Part of a small language model's weights: 5.27M parameters.
Each number is 128 + 24 x the weight over its row's rms, rounded and kept within 0 to 255. Layers, rows and columns count from 0. Numbers have three digits each. The size before them is the row's rms in percent of the matrix's.

# up: layer 9 MLP up, 512x128, rms 0.112, rows 327-351, columns 0-127
# down: layer 9 MLP down (transposed), 512x128, rms 0.102, rows 327-350, columns 0-127
up327 106:085102153132147141073084127140135100103123121130190159144093134145132124147129139146158116135140130134121119169117139141141111122083139106154148138142118096141156147128076114124140139146143111137081170172127151115116082147113077133109136116148116121099129150123159099134151162097126096145158121116151132113126113084093149119091148164108133123167095184156080141128103085142129122125132
down327 107:126142142142138105122136127133094119120175132120093124101128134133150142179141117127117155152139164144094092094173129099112131136116153123164126117105154117130130108066135140104187096147165105085105135127152150147140169126155166095122149142132104102145133163111131114095115110099159101115136098135123166155128116091125182104098111107138113170127112112117123120170098147089113185128116
up328 120:135137148130132124073163140111106123139149183088161151143130126119156102134116128165097116137187110129059123135146065124163143154139104098164153142139130113118116145140128121139094149138147108128081116141130114167125095155119138121162120136155135147163125146154149124094126184105137128123120144103097113120124124100141129155053120136130079103122109116126112126125130128077161134121151
down328 122:162127123139130102149133107104131122100118137108148115141155140180101156098142139133147122167084084108137164146092108139114094124150144118127099149148116111142093145108143114135092117135118122146128133064101099127160147134128128123157119143145131163176123113143121143181126157138154207068102095161126123132114129141167132117146122124127164112076144125103144091080129126149128093125133
up329 102:138122112128131088079090147135150107144117141099149151152138144186107134116115131146110099154136151104130132156147132132116097102144127146108127150088135137112106124104082150132084125160131128175118098124119147122133119191092141176124126084123150134167094125159134123115138149106136146103162179164127162058112141155110137124116140125133119099147146165131076117174123121146115115102116
down329 097:133164157104145117133163120113110137112110090120144129071137112133154099144155152138132136099107105105156147155097165116120089123114129107120103180120139150121130173092148158172105142089099163117178095145122128104132138088151137154123138134149146106132125156141095115127110133159148100113150081087106130153192087114168099147139133115128078148143096136138108145106103142125123140117146
up330 083:109112167116122116109114116122137085161159117075124149174093160153104106071114145114093118155129122086121136107114145156127106119123179109107117150130118108088136164118101120134138149088119126115103129161139105120141121119111139172110174132123137152124170121138164102112158183126122173150166124106160137148129104126149107097105112158150150132128141168123096126139106104107098114132072
down330 083:086130149120137079152116138132130103144150115097093125202159150119095117121138153125051131102153134104148149126101142121113088117139220127110115183136136137117114172138126131147162152103108087138137111137138140125127161111121108126127151117124107151119114127108133140106122135146137184152171140117123127120140125147100147126130119122096154114144065148139125119115085129126113107099112
up331 101:098130106150120145127174125126157104103107157147096199161114141150125126155114148183134102104107075109113108155159157121149129123130136111132073159131109118125141121134134133169087144135097131118117142118131103115109154108097120140126124123163109131137092146087136137128120154140148140098156092115143111112138091066137096094137104093165103123146105124140099158151106100095121122184114
down331 099:119096118135112121145152124096093149108138092108098121239103119137127155131103143136113122113140055139121114119131161120093102134131146152126106138148131112120145149153192163105137112110114108114157135104157095129109168145163126132099121144126139147118119133107147122152144089094108117126123129163133154131122170143110156121128120124149105156121126117154137141134125103184133164103075
up332 108:174140182101117152097116122184122103111131099097141130140148134126135114137118155110103100125113106136108148156104146120121132113154110123157125170140147112137131130155106087137126123139127143096123152175122143121123141108142156142137139147075102165134157156157168146131127130134166087099085130079195120142123127123132131088104135179129134129119050132119133125116128128107095128074112
down332 117:122082073127133146145118123127162147148154134165080123149092083109110110159106125087119117131128127146140113067168091151131120133127140129142149126135126137135153103125152142138094115133154128137108144121136129171108162098135123120113141167153149162141151125080112125108143070138097164125100144123109144150098120109156129139183076142144091143133158079124136091167138098129168136143120
up333 095:138114126163118099111120156117158127122122079140169127146137145111105147116119160175109154135110107092123133155109070137129115128108149112172113200144139123120155145145092144158110077089144073127113160161114121152134101123112142164138162129097130138136115135125163105090112154141132094143103147131152171155120107118108105103103163127112111114136132121163097166146104160105095133150109
down333 091:122119114064103132127072157123130092133118108127124124080132108134139118168126159130159112162143132163129149149151101145109136118119145150104181104132102156179133128159131167148127162119127122104118102123168128114150147150100150112154111114030133130116125153164118135146129120092136149154143099151116143127125146151113118126138175092117093078095155114137146087142136148140126125129117
up334 111:146102151203152101132082112148114092134200084128132142167107106141185111098117102109134121103157124113109162115133149135128147155124102115131106119086122124151158142160134134125139140134096130084126154140160094134138122115115124136148175156136108118105101150176139078149134100100103146130110124119124160124102132094105112090075104131174149108104120129121137132125141139142141144142113
down334 096:119137094148140141092137128161149118152143105162151146132125093159135133061125123159132125129144129116105164160101102138158162147127127116082104092155156076134122149134143063094123137142098129136082133094094090159099112132127117125144157128143154154121171096137129114186129165075161129140120158121115109129142122153130148128124083135131127127140130146141092129146130136086136118165095
up335 098:149126157115184113098097159130106089156081121164161141139153138187103133082137123117130131130092111089107119132116123108139133115133152125138113144133120138155141116143104061138126121123129143076122123121174107119115108129156148132199135133122151120132095139098120164113148151158108102099155114118128110121113089167144140154136115121147123141154122080065099153133130097106102116136103
down335 091:159116101166069161103184125139161126068114147150150126149130098101115122115123093110150151155125105131113149103154122159144139109136100129154155143087102165102099148117126150172120182098169131125111121098136142155100171098111129114105150168124140119084159105145121132128132142156114137137147154136102145125090123134116122128085126170126141089139110132135118086109117147095118158137159
up336 100:104133197137159170146115110135085117166157101132119135159154117108102141050163138133112117086126155048136127124147135141154119142136133102117090140105141136149157141067132095123125131151126155103161129113161096124146127098126129128134126142147147098138125150087162146180114147117103107112109109109143141116138101121119094130128169096130122122120104115125098151115134132108104148147097
down336 103:125124118134104133121145125157164165104070138143187162095131120142176125136119083098125149144111109101117144145141092144137146118127087139124172119171117151129140130133145126139097146158128130145189089115093148089159097122152117101138116146164125118134131092143101130147136089173148129129138086111134076115153104135098137148139129118114083099114103110150124118116160136143156085161114
up337 093:130120198117143123129059136131101120127084139136162129154138146154140103084085144123097135131125129125090111115136117177115122172141139099174139140108115169125188134140131110135103114117070155082112159113140127122121155110154120153159115129104135132139163105107111149158108113169107124116137122148137114124143120136121146128156121149117124160139108157141070151117132155078106168122101
down337 084:155142085133109147080129153091178139123076119127176130137153110110112140134147090113137156120123145142146141121112151115075125127122107144122088117092127123136089117146156128123129138106130105126173148128105157110114103131133145121081118156119060136111144187137123129124170159132123116083119115106113130147114119180077140133133150164161143125131123111106131105175147160116140101166153
up338 101:127091165147129091095132143138108136120138138139152157143147121111156075090152114093143142094180142054135138102148099146129093116151140116115081175085106107111171147135140112136114117121115145128127151104148093126128128138160086135127153117145168119127121114088154153102148122173106121104117150159177114117140112128145109147123141102154147157133112123140146122092159103103093151087138
down338 098:128115093129111152136146125148126126149132122122131138000157099128157113114162144135129113142150123125135130121119113149114118097117154119103100158101103123136137133146161168103140103139122133131126094107134129147134104161129136127118128109175177136135113104120148099120129133184152180136134147129119156145154105115123102131109116128176140149109131125112131100117161048105126135097124
up339 092:108078121100131111126130144134144131181124091100124110159136168147115168120108170139095167136146117173111160154165101128125156179170148113112108125122126120110137137110119124121161117097125094164125110139103150167173108124082121148146117068124134110127153128146117123099151160138096138156143146128155150090163114073101139127124135096139131125128137137132066118141148086110144123109119
down339 096:158170132127128113108119134114108128070119112129130142127138087128129124179119126142174107100126153124169105120111125132159112062089135112169096110117145142136087107156123150137131150177169182104145166116099128133087144111131157079132148140101115136120126105105122094173119110104127095117156101123119118193113160171134129113123117126133115088121155132115150131134126171134122118154140
up340 092:107162125152157088138162121145099126118156153104124135153128170151126106118144106170117083143140132114103137155147070137125118135115141118117131132109107183138143108122162114148113074138115131159140114146135130160114109125150079151071109121131139122116169125117108146071142130149155130115121132109162171101139111134169131171119108116138131094135116127148081145145085138052105132133114
down340 094:127131134121115103128124109100127090122129103169163110176075124125143122141167142124123117122139142088134115082121141135109112183093137164110105126150135107134149117143130178149153156098138121104110141115109141131112117183109144135168166124071107120147082137128139134175126117076077127132158126121171137117108133124130123132105152177170125116087141119089162097104137099132142151122147
up341 108:130128139158133139067152129156121119153174124110122097136159140127096121157126135170147129176137106110067122150104107139179177156140120134159139156129102109106146127128081100164120120126118125138123087162113142139095112143122119125107092148140163132178130113135127138132118106139111141130149137156147139100122083094142074119081095123095112132132133149174097173151120086129143138139112
down341 097:148131126110115082145146107137104147151104114119143151091154124173147125075156146122119106120114090110134118145135104174131097140133127120149141093148088130147122137122158111161144096143137124134105151097111140112172120130150127109159120116156132156156146139144147119172161147116166201114117123087148115170131126118111166150108138103121087097131127169080140097083139102109120070122127
up342 103:140086136145145107093148100112133143118137114146139179135162173145160159080152150101114149088132132124090097118146121127118137087132130137115127149113126126115147144091132136122136117104113114139120131157146137178121113122141077134109177087170156082175101139106160117134133125160107118126105105096154162130139151119131119143147114119129155122124092137142102084167183137092072153144148
down342 096:159111092123081146166115123103137151128144100096136100058145112124139085120128140128136106193155135124083136136136125147094161206154128163094149101141115115078156167136138134110122145152125106107127127130125111093161110150152127137136141098141149117091132132158136114092106151130175143117107101168099128121126118133140090116153117133104150154103168149109144131137122128136153115106100
up343 093:149142138121162142122088156140117146122116126136156121117131122166096130130133160140136111135149142060065114152150114140146146159135157115149108131139111117073160092184127140165080123109140145151090133156145125129163163132102121108136104129107155094127150159144119124091134109171096083144145133148155121121140129099118091099120113115123070116152136144155144176121134091104120148165144
down343 091:134127087130156129107129103130106126136117113082099133109184147149145081125132097126157171131111090175140142140109142134092141111108102130137146143116142102135141201094131125148121134192104143129168136115117117118149089118145119160136150150164130135096146109139131128154112120096155123171096133101127135123128133147101166104141131106135113138105094111136118114170090177156131084131075
up344 096:118127169133149099105126135119130151135129143146100137126118076085133103151112096120126117140144168097124109100133113119182114147116115106153123158061138146099143133137103118148127123164154179084126120126151104128179121130099159114142169135144126152114097133129141111124124143122123114102116091143114116136166090161159123101132147187204135093131124140103125160141125118076098120134158
down344 097:162201070152134165124106135148151133134163092098129085142144132135144102117124121153164112111151108160090143127116188136107156136120111120150128152145105117132102119157142115086141123137098110152135155120118151154065115152154147136131152132125114154147128170119111118130111144127121137115079121157100114137163130124117152128118154079095155104136106113109122104080100110164114146150086
up345 088:141100138145105115099124108131096121107144120082081105120133122124106119133154168155152095134110103106093131151116121150128102143175136085130125086103161127138135133147096127135146133165122136125155130097086138147143166147090162194143165086141100129107117106176163137121144156134144130128109060132128168143107078139114140109126129144103146148136153110105137105192137113137129137144119
down345 094:129164110128145155156125121130143114144132127147128138098100133165164119100121089110120140115145137117171118127165118115121131117073123177126129146143097132089121126128140109116141111057174135132121150142154134086116090116151078105131103140149136114145170154093103140130118090111124126116150174128149105120158175142172109166160105086154106100147100146161133142071122125100134126113154
up346 103:142117152190147144115113150114116115062125096160174115134137093111130096123127123195120155144129104133125137131119119154170145143149120117126123132135109115113113156117053112114083102147140118145134135139129113140162141092089142153127118181148159142119141154139132152107129157122162147097076104129155135119134123151136110091133090143159148085116123148068132125153096130106139127112114
down346 103:127127097142177092135125094130158137140147186116140112148127146206088145178165143112126133121128175149131100115138130097128130164095186106154130135094140123094123101104160107124113150131105133109149088130129152116153130159164087134121140119099106093141112102163106110095141113139105104163110168171100148116126107103147117096112125146107112098143098141139127150119107150133133142140119
up347 073:135085142177109114082113150148139124117098149089136140175103158168161125079149122105165122134131115116087137125114097138171107156118116112133137134082105101088182109159108128166099124126133136115089122137155097092141127146128139119140149143112105131145108146109149088139135179120094088150132125164166130099154124099120113084099117128168114125138114135115084168107129126117123149136125
down347 091:125097161138129106100112147140129122132157147106158145233119146163158131114121136126139112121128130132066141152122094136172128118150119108162118117098117097080175120158094109171120110133123146139102142148108117143140115152115117119144129162147129119166116160121146106136121138138121071142131120154171140095144122083128129099111115123142102106145082156105091167117129111094107148113127
up348 093:131151168187105098140080096152108135112142125134133107153086102118165158126130141101180105107124105100151167129162102116116141129136107112114123182148136102134148142138113114147127113124104161126121132138170149098096108156101143119153131106104117108114090141142120125155144147132149091105132129115158143109123138124116143087167136121137121147156130113111137213117150119134085183078130
down348 090:112085124115135135122149085122162130146101148115103147100152126156084114101129124147076149144125162100133140160123133069112111077145152121077152127129130127140103087124126133155133094146174137127156112111120146140133143152136089122130105161140138130152151102123145095125141116145132185103118129125111120133094157117150124168135113174086139106110149130138106078171139173103180106150127
up349 103:112106186129096092064119083085174124099112121094147145176120085152162140082135093108111106169159090121117108139137123133124118138150143127197116075127110111114137170147116088147165132119114159119135096140127143133095147147106087142127165143110139116115156150129121168114124137163098136133129122132125168117117120115111134132130135116114130134123137129126161137159154107158124116161136
down349 105:159113129117137109141110102154123121108164135092097128165074159129149132132098122180135134099123129126109150129130132151091114124125143120113118187093138164162132153135121154142161123113114144143087093128151068111134091156150141130148111138149141110089128074140109121113131149126125122065143118153189129128143142128096072126128109141114129137149102089144157092150124123113121153136183
up350 106:131103134169106171148101144158098104124126153124094152138102166114108133123099104118145113178147121116105106164124127181123108095149121102167073169111113123084148133112121076164113105134103147123141143108099089135109133129092132131131101117090113183150159128138164142147147145120150135144124127151163142098163128147136117098099140093146105111131094120160114136174112107107110163139113
down350 098:144119121139177109141146100131166162140113112122129151149158153166147081130120119107058118064120094143131110112132137143147097109147113108090166114152122097146130138115142130150127121147132129141134118141138122112174133088126096130108086179156180131083114120112131143118152106144104116121134160150125081125146098131172124157161098124122167138109100133139121144078147162139084139123140
up351 096:117086145175054109123121123100131090139100120080135143124122127187156123128098152147123124144110124114106157148106080146144134103141090121107132136133142084130109148121135129138147106138107088149130131129086173127085101174130160144120122113129150106163153097155132112138095178191140143156136082146146120136118136151112126133128111167144142146147122116134111153163154092131107110101121